Weights of a small transformer language model.
Size: 11 layers, 2 heads of 128, MLP 1344 squared ReLU, vocabulary 2474, 17.2M parameters.
Architecture: RMSNorm before each block, rotary positions, no biases in attention or MLP, local attention windows, paired heads, exclusive self-attention, capped logits.
Training: a variant of Muon for these matrices, 766M tokens, 5280 steps.
Each number is 128 + 32 x the weight over its row's rms, rounded and kept within 0 to 255. Layers, rows and columns count from 0. The size above them is the row's rms in percent of the matrix's.

# layer 7 MLP up, 1344x384, rms 0.069, rows 107-142, columns 192-287
size [105 103  86 101 102  94  98  88  96  94 108  99  89  93 104 101  95  97  95  99 107 102 103 106  92 102  93  95 101 105 102  93 109  95 102  99]
[[160 101 111  93  83  90  96  46 120 200 105 161  74 159  82 128  99 138  96 105 127 186 127 142  99 117 100 136 146 116 137 112 103 164 154 153 142 198  46 110 147 164 126 163 205 113 140 120 170 138 119 111 150 171 185 140 152  94 114 126 125 183 111 139 141 116  94  94 121 152 146 175 127 134  84 141 184 144 141 146 150 119 155 187 166 130 130 105 165 126 103 135 150 126 103 119]
 [105 103 120 116 147 136 139 128 116 113 123 124 142 128  96 110 168 117 120 111 144 145 173 134  95 180  76 170 130 148 155 111 101 120 106  92 112  94 103 141 133 123 144 116 105 134 154 136  34 132 153 191 125 170 123  86 112 163 125  94 126  89 149 133 150 135 168 150 155 119  72  61  97 177  81 161 120 119 103 117  98 165  84 110 137  80 171 112 107 158  61 225 139 156 131 175]
 [136 115 126 100 153 168 126 100 130 122  88  83 131 155 175 145 128 144 132 120 112  86 183 151 113 141 100 138 122 152 100 165 121 127 152 101 174  85 101 183 177 121  99 119 144 131 121  89 168  77  76 104 118 171 119  84  39 217  97  97 155  80 103 140 180 111 151 142 148  84 126  95 185 189  73 124  90 132 113 127 131  71 114 117 154 174 139 117 144 141 171 152 159  85  79  61]
 [147 162  98 130 121 120 169 152 125 135 100 108 160  85 107  87 114 144  88 134 142 139 168 119 124 158 155 148  85 134 102 141 158  75 100 153 121 136 143 111  59 125 105  75 193 114 102  79 119 115 124 135 151 159 126 165 137 146 114 137 137 150 117 112 127 102 122 150 118 130 141 163 147 169 132 132 120 110 100 146 120 115  84 172 147 107 135  83 116 140 135 105 152 140  65 126]
 [110 139 159 136 143  65  93  88 128  96 142 168  97 204 172 129 160  82 111 141  69 132  93 115 110 123 129 166  82 171 110 110 111  77  78 149 135 130 117 121  67 134 144 138 169 136 106 148 125 213 138 124 154 112 172 140 124  89  63 126 160 157 117 134 102 146 145 149 130 162 114 105 165  88 115 131 128 161 174 144 165 166 116 175 133 145 141  67 189 171 140 158  83 121  71 125]
 [ 80 138 171 180 129 134  51 141 157 158 169 127 109 169 100 107 136 148  88 159  87 163 104 151 167 123 110 163 126  91  60 123  82 109 168 172 162 124 156  23 130 121 104 179 130  81 113 121 101 167 155 146 145 199 128 124 109  81 195  80  79 148 105 191 189 141 120  95 101 120 127 130 131  60 142 123 149 160 171 134 126  92 159 163 164  35 172 121 114 142  81 181  95  95 130 138]
 [ 72 130 115 114 142 118 141 131 113  57 142 133 166 121  96 156  76 179 132 131 126 115  60  94 118 216 152 131 135 107 114 167 124 140  95 121 101 136 115 127 134 109  90 152  56 166 125 131  93  96 140 100 106  57  71 112  76  86 109 121 139 141 198 188 140 106 106 113 125 124 124 130  95 139 156 140 146 133 145 128 164 104 143 134 123  62  75 125 221 142 133 146 157 178 147 152]
 [106 110 121 126  93 164 164  60  89 145  80 148  99 100  73 110 111 116  77  93 120 149 193 135 140 141 107 164  90  97 157 144 152 146 150 116 183 146 149 161 137 122 101 168 150 150  69 102 192 134 118  93 107 140 111 136 167 101 150  86 116 197  89 128 170  54 111  61  72 140 145 109 197 102  76 165 138  66 180  85  79 137 107 136 145 129 136 122 118  93 161 182 106 115 109 138]
 [107 116 155 129  97 135  86 134 114 135 140 116 108 154 170 109 112 146 100  82  90 127  90 187 126 118 136 142 139 119 130 129 178 108 179 107 112 175 160 148 174 143 136 128  95 142  83 167 118  86  49  73 115 159  93 111  83 187 117 173 141 158 144 148  68 161 110 130 142 163 125  88  68  98 168 146  87  92 106  91  84 141 189 122 104 133 139 120 164 183 178 120 110  89  67 133]
 [ 75 169 175 159  95  72 115 108 148 158 114  83  63 141 158 167 107 110 126 141 120 159 198 194 106 199  92 147 143 146 100 133 132 152 130 126 129 154 135 146 126 118 134  95 168  88 140 132 136 143 114 102 108 132  60 160 118 107 115  85 176 112 110 162 166  92  64 146 126 110  96 110 144 122 124 145 162  68 153 123  88 122 144 105 140 112  95 173 104 102 196 115 126 120  92 115]
 [178 142 129 113 111 171 116 173 117 161 100 109 140  91 144 127 126 153 131 145 145 110 136 162 142 134 127 167 177 168 133 160  96 120  79 156 115 166 101 127 194 149 153 125 160 130 154  86  79  79 162 155 155 149 135 124 115 143  98 177 141 147 148 167 142 144  76 112  77 115 113 154 186  99 169 149  63 125 109 153 115 110 145 177  89 147  48 126 139  58  85  63  91 116 146 102]
 [131 182 174 116 174  67 132  25 135 129  95  91 138  85 138  64 133 161 177 128 132 102 145  80 130 105 125 137 152  61 136 112 190 156  70 104 100  72 102  27 152 147 138 153  92 103  99 165 139 109  75 114 137 126  76  87 109 171 103 173 140  62 122  89 177 175 130 168  96 173  67  78 101 136 138  90 132  98 154 136 171 149 152 176 144  88 104  99  94 104 180 224 124 144 128 113]
 [ 82 127 111 129  76  48 140 137  79 126 167 172 116 131 130 111 137 148 132 189 103  89 129 157 164 171 166 116  89 119  84 106 119 136 150 145 155 116 179 161  67  68 177 119 148 124 102 126  64 117 126 105 127 153 188 143 173  89 139  69 143 215 193  94 130 162 181 147 124 141 115 174  63 173  91  78 184 123 124 118  62 131  88 167  59 127 146 161 147  95 105 115  99 203  95 151]
 [145 157 223 126  79 120  91 102 117 167 126 109 139 128 125 100 127 111 135 171 125  80 111  60 141 195  85 139 117 100 131 158 119 137 129  93 158 130 134 126 129 109  83 133 152 121 144  92 154 161 106 107 103 176  79 187  83 115 142 129 171 130 179 171  84 157 155  79 143 126 130 154 145 114 162 107 186 132  99 100 132 139 100 126 169 163  72 167 143 115 191 183 110 175 104 111]
 [174  87 153 154 105  80  94 113 141 103 137  93 146 172 128 121 144  76  91  78  69 155  80  84 137 124 150 111  64 163 119 180  97 132  81 163 150  36 142 133 194 121 140 113 128  99 128 133  87 147  72 190  79 133 148  90 125 115 150 124  53 146 140 129 110 179 146 102 188 130 139  71  97 155 117 156 134 111 121 114  73 121 151 129 136  89 155 123 160  76 100 112 138 127 141 139]
 [139 130 118 113 128  98  89  92  84 101 119 159 120  89 140 126 159 141 151 113 133 175 154  90  98 110 139 109  88 182 211 149 138 115 129 132 139 147 114 145  72  99 127 143 109  78 139  47 186 158  89 234 170  81 122 129 175 133 146 102 147 121 134  84 132 121 157 167 157  85 121 109 178 141 185 117 113 152 131 132 163 104  86 162 137 123  93 110 121 124 146 116 187 126  79 152]
 [ 64 123 101  85 120 140 105 150 123 113 142 138 130 137  69 154 100 144 129 166 179 114  99 100 101  76  94 101 197 130 101 153  48  98  78 150 105 162  86 127 147 161  81  77 125 209 188 107 185 141 127 132  52 120 132 134 151  86 108 163 104  91 112  80  94 134  94 118 177 163 160 132 159 102 177 157 149 179 153 162 160 148 148 151  88 120 121 124 112 111  98 137 119  96 139 158]
 [ 99 158 152 167 148  93 107 108 156 158  96  74 146 117 105 133 120 130 103 122 128 124 134 148  73  79  98 175 171 114 136 128 176 127 147 110 165  92 148 124 164 121 176  76 103 132 117 145 138 149 137  76 141 142  71 146 124 113 125 160 108 147 158 129 101 104 163 108 133 128 124  92 104 135 119 104 114  88 118 128 164 132 134 178 150 125  67  73 122 102 145 115 154 144 139 133]
 [187 132 139  95 139  83 118 123  92 137 213 147  97 105 115 128 159 150 158 120 150 119 145 123 132  58 133  88 158 133  74 122  79 135  84 164 120 111  72 107 102 117 171 158 180 145 139 146 111 173 159 138 155 123  88 126 157 180 100 170 100 128 106 146  84 202  76 165 139 162 100 109 134  91  97 135 148 140  96 125 127 178 139  77 141 160 164 135 179 183  92 141  65 117 188 157]
 [ 93 119 111 147  68 142 119 138 130 166 106 136  94 106 132 131 153 101  64 144 168 125 155  64 138 146 147 118  90 195 117 129  92  87 141 130 127 118 145 170  32  72 176  86 128 109 102 141 133 168  76 166 117 143 114  94 137 126 146 116 160 157 122  89 157  94 181 113 125 122 127  95 145 155 123 102  97 182 157 110 126  98  43 128 126 156 144  86 111 121 138  58 130 105 173 117]
 [151 132 153 122 199 197  89 100 129  97 161 137 168 130 156 120 192 119  58 119  73  61 142 143  88 116  95 103 108 107 140 128 121 139 126 100 135  97 159 104 123 180 157 118 146 160  99  67 128 100 153  31 102 178 162  83 128 146 113 152 116 106  92 156  93 111 124 105 138 122 135 119 117 118 208 109 170 147  68 111 157 170 133 186  81 118 113 101 114 164 131 125 116 145 159 117]
 [172 151 181 147 187 153  98 164  90 157 120 142 150 172 110  82 159  93 124  94 131 113 116 155 102  79  91  49 107 155 162 108 164 147 105 142 169  91 111 160 155 100 117 156 109 128 143 105 166 107  96 133 161  64 129  57 131 119 142  92 140 113 107  75 131 129 102 127 155 158 150 174 180 106 136 161 118 128 116 152 104 149 109 114 139 103  95 142  98 134  88 109 166 170 142 122]
 [141 173 127 134  87 110 149 161 112 162  88 143 126 160 113 173 148 186 139  89  68 191 101 151 110 105  75 106 174 126 115 155 149 147 144 111  81 118 162 132 133  95 126 106 156 111 139 123 167 112 124 115 189  79 151 105 112 159 132 154  98  98 104 135 164 146 149 137 111 152 122 115 111 207 123 146 158 200 127  52 143 114  55 108 105 153 109  98 145 122 157 143 140 125 115 115]
 [102  45 125 180  96 164  78 109 133  69 137 124 127 166 131 167 117  99 122 120 104  84 146 140 116 117 128 146 147 104 118 141 128 111 150 147 129 115 102 101 201  98  78  71 120 111 119 144  72 178 134 108 172 167 109 146  72 132 122 211 105 110 111 149 179 135 156 173  67  95 159 209 128 152  76  97 113 101 205 139 128 164 110 120 113 137  38 106 153 120  96 107 158  88 134 136]
 [153 166 128 125 123 147 123 129 138  86 126 138 140 100 126  84 164 156 180 134 155 148  66 176 142 116 118 122  75 183 178 111 149  99 150 134 121 189 209 129  81 162 129 159 119  99 132  78 128 116 152 113 123 143 125  88 172 138 123 171  71 140 118 142 132 156  59 150 159 135  42 180 149 155 155 198 147 138 112 114  99  87 127 126 108 103 123  66 119 114 134 127 178 126 168 162]
 [162 110  48 131 135 115 115 152 132 179 105 116 150 108 136 131 186 177 133 151 173 125  63  98 137 133 140 140 134 201 129 125 130 103 135 144 153 178  95 141 158  69 110 111 171 170 158 118 141 139 101 123 156 148 144 159 130  89 157 122  98 181 134  59 142 127 185 105 178 175 201 146 133  64 157 192 138 162 104  76 126 138 111 150 137  99 158 161 153  99  76 144 172 132 128 183]
 [103  91 175 184 171 188 111 170 107 143  99 115 145 117 160 107 171 129 159 126  76  87 155 141 120  71 161 123 127 125  87 132 130 139  89 108 170 116 165  47 129 128 118  94 131  94 144 176  64  99 145  70 151 114 120 117  80 129 128  71 149 107 143 105 119 128 157 138  89 143 143 102  79 100 154 101 109 123 183 111 163 103 121 102 122 139 142 156 116 107 212 117 111  93 172  88]
 [101 136 127 131 125 137  84 134 142 141 139 119 141  84 117 110 169 145 136 113 150 142  73 150  79 106  55 133 115  95 153 149 152  77 156 136 115 109  65 121 196 205 109 159 145 129 135 127 105 133 164 143 170 115 101 124 112 154 146 169 215 152 128 139 120 152 116  80 163  71 139 145 125  92  51 140 174 172 131 213 151 112 111 167 153 176  67 134  82 147 126 182 116 144 118 106]
 [102 148 116 116 152 155 113 165  72  83 139 114 127  47 193 127 160 167  98  80 132 109 113  59  77 102  99 132 109 125 158 153 154 183 148  75 139 153 119  43 140 125 139  99 129  86 168 113 138 110 151 140 104 165  92 193  67 109  90 106  77 126 104 118 136 125 118 120 143 131 120 144 100 118 112 104 153  96 143  50 127  93 126 116 150 162 126 129 116 108 162  70 118 168 172 138]
 [108 104 130  96 133 172  74  96 128  93 146 111 107 122  86 164 137 129 110 181 195 121 150 132 145  77 134 120 126 147 171 165 167 164 138 218 123 138 125 161 132  92 206 135 103 116 149 122 144 123 158 136 113  88  96  89 121  74 134  92 137  67 114 150  49  88 160  89 111 111 196 149  84 110 164 162 160 173 108 132 122 144 192  84 173 144  97  96 121 142 123 115  63 160 134 185]
 [119 119  88 101 152 107 148 110 119  89  94 158 120 173 149  91 135 155 143 185 130 151 131  93 123  65 137 140 158  86 134 117 141  98 120 127 102 190 153 122  73 190  89 125 139  88 141 145  84 119  69 154 153 141 107 137 151 179 101 177  76 130 113 163 149 142 112  90 188 105 143 132 115  85 155 130 172 141 230 113 152 170 120 130 165 174 118 140 116 164 146 120 135 106 122 158]
 [ 80 146 136 137 146 121 113 118  91  57 157 166 156  93 135  75 125  85 166 106 134 105 160 109 114 117  84 124 184 123 169 152 229 115  77 109 198 112 207 147 124 138 120 118 121 131 107  82 115 103 128 133 185 140  87 127 110 153 138 103 140 117 185  93 145 152 145 149 151 184 173 140 157  53 145 105  96 129  89 117 113 144 140 115 121 152  53  99 131 111 180 124 137  92 146 133]
 [ 72 119 175 148 152 155  97 140 113 122 146 165 142 110 217 121 189 128 140 120  60 136 106 140 102  81 155 131 125  92 108 212 142 137 143 182 107 133 135  94 160 141 128 194 133 130  99  96  87 148 141 138  92 139 124  94 138  61 144 170 121  99 136 143 159 131 136 161 129 135 106 135 119 129 155  95 101  83 105 104 144 168  99  80 132 146 144 130 132 156  74 127  80 114 113 151]
 [ 81 151 165 187 140 109 103 102  73 131 134  97  82 155 121 123 155 112 143 166 128 104 109 115 124 119 123  92 172 117 147 174 153 144 139  97 101 143 146 192 158  97 125 149 158 159  67 141 109 103 174  94 131 109 148  73 113 176 162 203 136 149 125 143 101 154  94 177 160 174 166 125 109 128 137 100 144 133  93 135 160  64 133  97  93 111 110 103 124 107 112  82 165 121 126 239]
 [145 168 114 120 112 135 152 106 154 148 151 169 137 174 175 147 127 120 182 112 105 126 113 166 103 166 113 139 121 126 147 169 193 128 137 110  93 149 206 144 120 127 131 127 161 130 116 119  89 128 171 126  94 203  69  97 117  99 152 121 113 127 130 164 197 130 128  68 195 184 128 144 132 153 120 187 126 147 210 141 156 173 116 144 142  99 109 128 150  83 190 129 181 135 146 161]
 [146 149 161  96 137 134 169  98 115 155 115 132 186 169 141 124 133 106 121 199 125 104 132 125 109  95  90 181  82 116 176 107 165  67 123  99 158  98  66 137 124 124 128 180 140 141 135 128  69 180 134 174 197 143 140  98 143 105 119 166 102 103 158 158 144 150 103 137 106 189 163 150 148 120  83  97 114 125 153 107 161 157 174 127  90 108 114 179 116 105 143 116 137 144 107 100]]
# layer 7 MLP down (transposed), 1344x384, rms 0.0553, rows 107-142, columns 192-287
size [ 95  97 106  99  96  92 104 104  99 106  98 105 116 106  91 100  98 101 101  99  93  97  98 102 103  97 106  98 109 101 102 105  97 105  91 101]
[[ 89 130 112 100  77 186 177 121 165 130 141 159 178 191 155 124 147 121 138 110 127 138  66 114 209 115 119 142  77 116 155 107 166 115  97 167 165 120 169 128 156  92 140 142 152  95 112 111 173 120  50 135 171  92 153 141   0 122 133  72 114 135 118 179 155 137 139 157 135 136 183  94 102 166  89 130  95 151 123 131 125 144 116 158  73 121  68 153 126 113 128 159 148 151 178 128]
 [137  70 102 119 112 147 139  96 160 128 127 163 145 121 174 128 138 103 140 143 121 129 108  89 124 153 116 107 151 146 118 162 133 117 173 157 144 131 141 139 105  98 192 185 132 121 115 134 101 168 145 148 165 126 124 112 122 151  96 108 138 127  90 124  96  56  92 123 133 115 113 175 121 127 128 136 117  71 114 104  91  53 112 196 119  83  85 142 147 137 147 121 118 120 122 116]
 [111 106 168 155 127 125 151 142 120 167 171 147 150 134 130 166 137  79 123 177 126 105  86 111  97 164 123 129 142 176 131 135  77 145 110 114 118 151 212 121 158 139 137 115 103  48 156 130 150 163 123  94 109 112 124 145 145 166 154 127 152 130 138 127  80 161 114  96 141 120 138 111 104 126 132  64 120 155 139 144 130 175 152 108 109 129 145 112 135 104 149 117  81 163 119 153]
 [123 123  94 133 126  56  89  99 103 116 217 157 163 102 149  98 121 165 113 101 168 179 146 130 131 137 158  90 139 181  88 106 123 162 114  46  85 191 139 159 173 102 172 148 128 151 137 136 131 133 147  79 110 111 107 155 105 138  84 171 122 121 134 117 161 123 146  88  71 138  90 152 106 121 161 161 163 143 155 157  95 148 149  89 133 174 134 131 125 147 125  88 112 141 122 121]
 [144 134 132  97 115 117  55 124 198 150 156 159 109  96  78  87 148 163 150 110 107 125 193 107 147 137  84 124 143 134 168 156 163 136 159 152 156  96 109 159 118 136 183 174 172 103 145  89 153 141 166 120 133  80  70 145 131 118 114  45 107 109 133  92 113  83 123 135 155 141 151 125 112 178  69  91 146 143 163 181 109  89 107 114 113 173 109 146  70 141  93 130 156  99 184  70]
 [119  99 123 135 153  79 168  91  73  40  72 119 168 204 181 135  82  91  99 122 211  97 128 109 109 112 198  80  86 162 115 151 135 148 127  65 118 138 130 178 138 144  79 173 110 109 149  75 155  78 126 196 131 121 132 147 119  91  84 101 105 164 116 123 137 119 114  68 155  93 126 140 142 132 100 107 147  78 149 156 117 105 169 102 119  70 143  86 131 153 113 136  92  98 155 177]
 [142 113 137 108 146 151 134  89  86 148 140  98 124  95 114 143 111 112 112  66 180 162 129 129 149 156 152 129  89 115 129 133 135  88 134 126 187 116 148 108 113 142 132 142  66 153 124 149 132 100 110 185 118 152 113 143 136 105 116 168 120 185 100 113 167 129 140 108  92 125  95  61 101 145 154  55 167 107 100 131  81 147 116 110 109 175 110 126 169 131 103 158  87 153  45 118]
 [110  81 134 115 160 118 137 107 118 132 158  99 151 140  62  89  87 137 176 129 132 141 130 175 114 196 148 175 118 111 114 152 140 131 124 112 121 136 115 131 113 160 102 126 119 101 122  90 149 141  43 159 142  61 159 115 139 125 115 166 131 161 171 132 172 101  84 124 143 129 176 164 153 144 136  71 184 128 112 181 133 122 132 173 145  93 105 116 156  41 135 120 145 180 198 188]
 [126 145  79 177 181 142  99 127 190 127 139 114 145 159  94 138 133 139 115 146 161 121  74 116 124 148 158 160 112 194 167 143 105 162  85 171 150 174  72 144  95 146 147 171  58 118 125 105 116 134 170 156 135 131 179 119 127 132 116 148 162  61  94 130 162 101  94 128 154 122  95 159 171 127  94  82 181 124 190 133 133 104  81 156 155 123 127 213 116 146 151  99  81 141  73  90]
 [126  49  74  97 145 150 133 125  87  76 108  53 146 123 155 197 128  60 144 118  58 201 117 138 154 143  97 115 142 122 174  80  71 124 105 108 132 141 103 133 103 131 123 126 136  76 136  92 110 127  77 180 146  85 133 127 134 151 132 118 178 102  78 122 120 140 100 134 124 125 108 124 121 168 127 144 142 101 122 129 128 145 134 181 150 127 135 107 164 129 111 111 127 154 130  84]
 [171 210 130 115 147 167 136 142 133 139 103  95 105 114  95 126 124 115 111 186 172 121 135 112  89  80 136 120 105 174 149 162 101 150 201  96 137 167 130 114  97 105 129  92 170  72 123 189 121 118 112  91 153 100 153 129 201  50 170 155 131 116 186 153 191 102 129  62 159 135 138 128  72  61 137  94 125 102 119 127 161 124 161 112 124 111 132 144  81 182  99  67 160 133 128 171]
 [183  93  71 146  90 158  56 116 138  73 109  85 160 158  96  52 164 162 111 112 105 140 164 127 135 127 172  83 128 186 126 132 125 109 145 167  72 153 122 100 107 151 154 136 137 123 144  82 187 142 101 110 162 154 110 122 134  93  58 135 120 189 205  81  96  57 114 138 145 142  88 122 106 128 162 140  85 136 141 147 132 132  68 122  83 142 147 102 116 187 132 127 155 134  77 143]
 [179 186  78 137 103 101 132 147 150  71 151 146 119 161 155 164  99 139 130  89 120 115 102 151 109  88 123  87  82 138 117  51 141 137 123 102 134 165  72 170 107 103 103 116 126 121 154 167 117  98 123 132 136 110 128 138 119 150 106 169 117 164 130 121 115 158 168 124 154 168 222  98 106 128 147 118  96 201 145 131  95 156  74 180 148 153 172 123 126 114 161 130 104 160 148 114]
 [147 157 157  82 118 162 106  61 180 168 109 135  89 152  71  90  84 164 148 134  95 115 115 150 137 150 161 182 123 129 116  88 140  82 157 163 112 132 142 126 153  84  80 123 158 149 125 122 162 149 143 116 142 184 124 127 180  91  93 123 115 128  91 135 159 172 165 108 102 108 138 141 162 124 149 103 133 148 160 139 117 134 191 146 134 102 140 137 168 130 167  70 127 152 113 160]
 [ 74  90 116  83 126 153  71 160 128 143 108  82 104 130 152 132 140 151  71 139 117 165 133 138 148 106 110 149 130 132  89 163  93 106 128 101  95  99 109 175  53 152 118 157 139 115 103 125 125 112 132 173 140 104 124 121  98 164 121 106 142 135 157  93 123 139  78 161 120 120 136 112 174  94  54 126 185 111 124 131 130 102 136 144 127 150 174 170 175 111 170 181 169 173 170 105]
 [110 151  91 143 147 144  97 116 104 109 178  78 174 133 117  63 136 111 122  89 135 125 127  87 156 101  78 136 178 111  70 126 203 212 155 125 115  93  70 113  59  77  77 125 102 194 126  94 141 104 101 118  89 109  74  76 118 126 115 121 145 125 103  80 158 115 121 122 134  95 176 151 143  98 118 124  80 170  53 157 106 121 160 161 128 182 106 139  91 139 141  68 139 171 103 132]
 [147 151 118 122 162 135  97 167 107 127 129  80 143 132 116 169 162 133 140 129 146 140 121 147 170 146 150 166 143  50 100  87 111 144 122  78 171 120 157  75  62 146 148 114 147  94  67  97 106 110  86 175 153 143 129 112 120 118 102 103 122 158 195 114 114 164 158 139 150 102 180 106 163 138  95 110  59 149 127 131  61  97 135 167 151 105  86 122 148 143 117 156 127 121 146 106]
 [173 166 124 102 154 132 118 140 128 121  89  36 146 166  96 152 185 135  90 162 148  85 162 125  80 142 121 146 179  93  89  87 142 165  27 132 173 132 144 176 110 149 122 170 102 136 145 167  98  93 127 135  95  91 146  85  92 108  94 134  89 112  54 154 116  79 167 107 109 160  98  98  82 135 183 126 104 106 113  55 197 111  96 158 142 106 185 138 144 172 141  87  70 136 150 119]
 [136 131 119  87 132 106 118 128 192 174 144  99  82 173 113 162 147 152 148 158 135 178  76 153  90 134 119  70 115 143  99 113  86  68  89 118 109 106 107 133 158 118 117 121  91 104  83 102 128 166 139 140 139 105  96  85 111 156 150  74 123 138 181  90  85  88 192 125 122 111 112  92 132 131 111 183  95  22 157 140 119 144  77 132 146 104 169 101 143 102 147 156 138 134 103 163]
 [117 118 130 115 157 118 121  96 119 120 124 116 183  74 163 141 107 154 128 164 147 115 113 157 149 151 111 113 158 162 166 142 174 127 118  80 151 125 173 142 119  99 122 113 144 136 149  80 143 154 119 138 153 111 219 138 160 178  93 109  70 132 155 117 169 162 172 107 120 135 122 117 120 159 127 141 123 105 155 137 124 173 106 101 152 176 121  95 157 180 170 125 130 149 149 142]
 [110 165 134  99 100 133  62 137 148 157 161 151 161 153 150 112 124 158 141 182  71 111 160 124 124 128 130 140 114  81  75  69 130  39 134 125 105 109 173  83 114 174 111  89 132 144 136 152 144 135 134 144 179 135 138 118 125  90 128 163  71 118 116 137 141 103 105 141 125 134 124 128 157  61 154 162  73 163 107 127 193 136 168 137 134 163 125 141 136 132 160 162 140 156 108 166]
 [173 163 145  63 104  95  96 140 115 132 132 171 165 104 147  90 124 126 117 153 154 118 163 139 112 112  67 118 156 124 155  95 156 105 148 150 153 133 111 188 142  85 150 124 120 131 141 111 120 118  85 114 142 120 148 157  77  99 206 134 133 150 128 110 122 125 120  99 162  48 112 148 149 134 129 112  75 126 106 137 184 173 164 167  70 143 132 159 141 140 163 154 128 134 134 104]
 [144  89 117 176  78 103 117  43 174 138 150  97  89  93 121 154 148 193 131 147  87 123 136 177 140  74 136  79  84 169 143 112 121 116 113 163  96 136 179 168  82 110 152 115 129 139 140 136 145 101 117 150 134  98 138 136  51 101 114 138 137 135  65 144 119  90 135  93  92 158 133 133 164 104  83 158 133 132 151 133 118 106 143  84  74 100 194 159 138 145  34 121  96 109 127 158]
 [161 163 161 140 107 153  93  76 128 159 129 179 134 146 137 135 142 150 154  77 123 160  44 143 103 123 114 166 161 182 143 119 145 110 103  99 102 121 172  61  80  84 143 167 133  55 139 105 160  64 199 171 174 121  85 129 146 207 124 167 168 113  97 114 117 126 170 151  87 114 152 183 117 161 145 157 155  49 153 111 180 142 141 135 157  84  86 185 146 136 103 161 130  88 131 133]
 [132 128  79  95 106 106 131  97 101 109 118  92 124 180 140 107 111 119 149 131 140 148 206 135 163 107 120 121 128 123  76 158 142 125 170 158 118 212 149 131 105 152 118 117 150 176 148 145 145 101 141 111 102 137  81 117  83 148 151  83 140 109 125 125  92 131 141 135 145 104 168 129  65 120 147 116  54 152 156 142 120 129 116  68 179 157 142  46 170 137 119 183 125 137  58 143]
 [ 96 158  83 108 108  95  95 122 165  53  82 117 165 100 107 134 105 145 157 211 137 126 132 153  83  97 153 112 136  98 130  81 174 162 163 150  98  95  99  93 149 142 100 117 101  49  85  93 120 108 119 108 184 189 148 137 177 168 125 147 128 135 119 129 207 111  99  92  96 138 132 150 137 141 160  41 124 166 143 144 187  97 104 160  90 139 118  74 119 161 119 122  87 142 115 215]
 [109 151 186 141  98 137 124  65 100 176 125 139  65 178 162  77 185  94  95 137 173 175 198 170 114 148 153 117 122 158 117 104 141 134 100 109 163 176  97 172 124 161 129  92 101 111 139 185 144 125 113  96 127 117 140 134  92 123 158 109 168 156 142 100 135 110 150 139 115 151  69 178  86 176  78 131 124 186  88 119 163 137 164 159  78 137  90 135 126 119 154 185 146  85  91 125]
 [134  84 132 127 136 144  92 129 154 148  96  55 191 147 113 107 165 199 161 160 126 119  91 166  90  68 132 145  79 173 147 210  80 178 120 157 137 125 164 113 105 145 188 139 140  72  86 128 105 124 147 132 147 165 124  92 139 113 148 119 156  87 138 149 118 141  94 131  94 106 139 158 132  83 121  77 110 115 147 118 127 146 139 104 124 106 151 115 154 125 108 121 192 173  59 134]
 [104 149 149 113 168 152 122 132 140 208 141 136 146  72 120 135 110 103 113 138 154 106  98 101 125  86 132 177 102 158 150  62 154 122 113 139 139 105 127 124 111 146 107 116  99 138 129  90 118 169 127 137 106 143 117 162 138 176 133  87  73 184  72  42 160  94  92 132  99 138  79 174 145 128 204 145 131  85 176  99  76 139 163 112 123 111 110 121  99 175 151 111 105 115 101  60]
 [ 83 137 129  98 176 114 130 129 141  99 141  89 140  68 157  73 122 109 110 119 130 119 134 104 141 117  78 151  87 147 136  26 152 152 101 143 154 145 161  99 125 157 135 199 145  85  51 134 150 118  76 177 124  81 109 115 112  93 138 112 157 167 118  78 152  74 143 158  99 112 154  94 154 105 132 205 145 135 107 193 162 102 112 154 158 145  86 120 121 128 138 144  96 149 121 110]
 [143 146  76 114 142 137 163 103 113 138 133 124 104 192 139 143 146 122 157 181  77 123  36 130  97 108 121 144 130 121 151 177 144  88 154 165 117  92 134 158 138 191 125 159 127 132 114 133  96 104 186 153  59 167 127 128 134 159  64  69 127 161 137  76 143 169  97 144  79 118 144 138 164 130 129 134 118  92 122 180 127 114 131 139 140 100 182 109 102 126 124 119 148  86  96 146]
 [133  65 115 101 163 134 154 123 141 139 130 136 126 190  99 121 162 157 150 103 168 169 187 116 133 116 101 147 129  83 109 136 174 206 125  45 175 133 108 156 133 145 143 166 150 118  84  98 166 124 105 106 123 129 126  93 102 114 104 145 107 110 152  82 135 141 123 177 105 190 137 125 118 140 156 122 117 173 143 184 125 198 168 127 153 154 122 124 113 112  83  75 144  99  68 188]
 [ 92 152 147 116  88 130 129 146 128 194 183 111 141  69 169 109  80 120 147 131 118 165 172 197  85 150 131  96 163 172  69 163 131 192 129 132 115 165 164 104 143 159 169 131 104 158 107 171 156 146 139 136 145 119 176 139  99  68 104 143 141 158 109 132 168 139 140  93  99 197  93 100 124 106 140 146 136 110 116 112 137 126 169 122 131 141 123 122 165 109  75  95 135 117 109 152]
 [131 145 134  91 110 148  84 108 112 147 133 148 182 115 140  85 126 123 142 157 132 133  79 127 133 105 124 215 148 160 119 110  97 158 160 169 146 159 114 126 125 181 156 163 120 166 111  86  63 175 131 141 137 106 148 125 151 127 114 163 129 147  87 130 128  63 115 141 108 187 131 205 112 107 101 171 118 147 142 175 104 146 125 144 135 108 114 139 134 162 120  96  82 116 172 125]
 [ 97 162  82 155 129  43 106 124 147  82 128 130  89 138  97 125 143  94 100 124 212 148 109 132 110 176 136 106 142 120 173 200 193 134 140 145 112 115 103 194 146 127  88  96 111  88 156  61 132 108 117  67 133 154 132 143 138 123  82 133  95 143 138 147  71 134 112  53 124 112 147 153 154 163  89 186 176 148 137 156  62  77 159  92 112 105 122 149 136 105  97 138 102 169 135 137]
 [174 102 153 126  85  93 114  62  96 146  94 163 118 137  90 143 122 178 127 104 162  95 109 170 157 156 110 115 190 147 162 128 176 150 157 171 122 114 156 196 107 106 145 163 121 164 127 143 190  85  63 117 152 134 217 156 100 154 175 145 181 141 115 116  98 118 175 150  59 113 109 131 120  91 144 108 128 133 135 129 182 142 165 132 126 165 136 113 159 167 130  97 169  59 115 143]]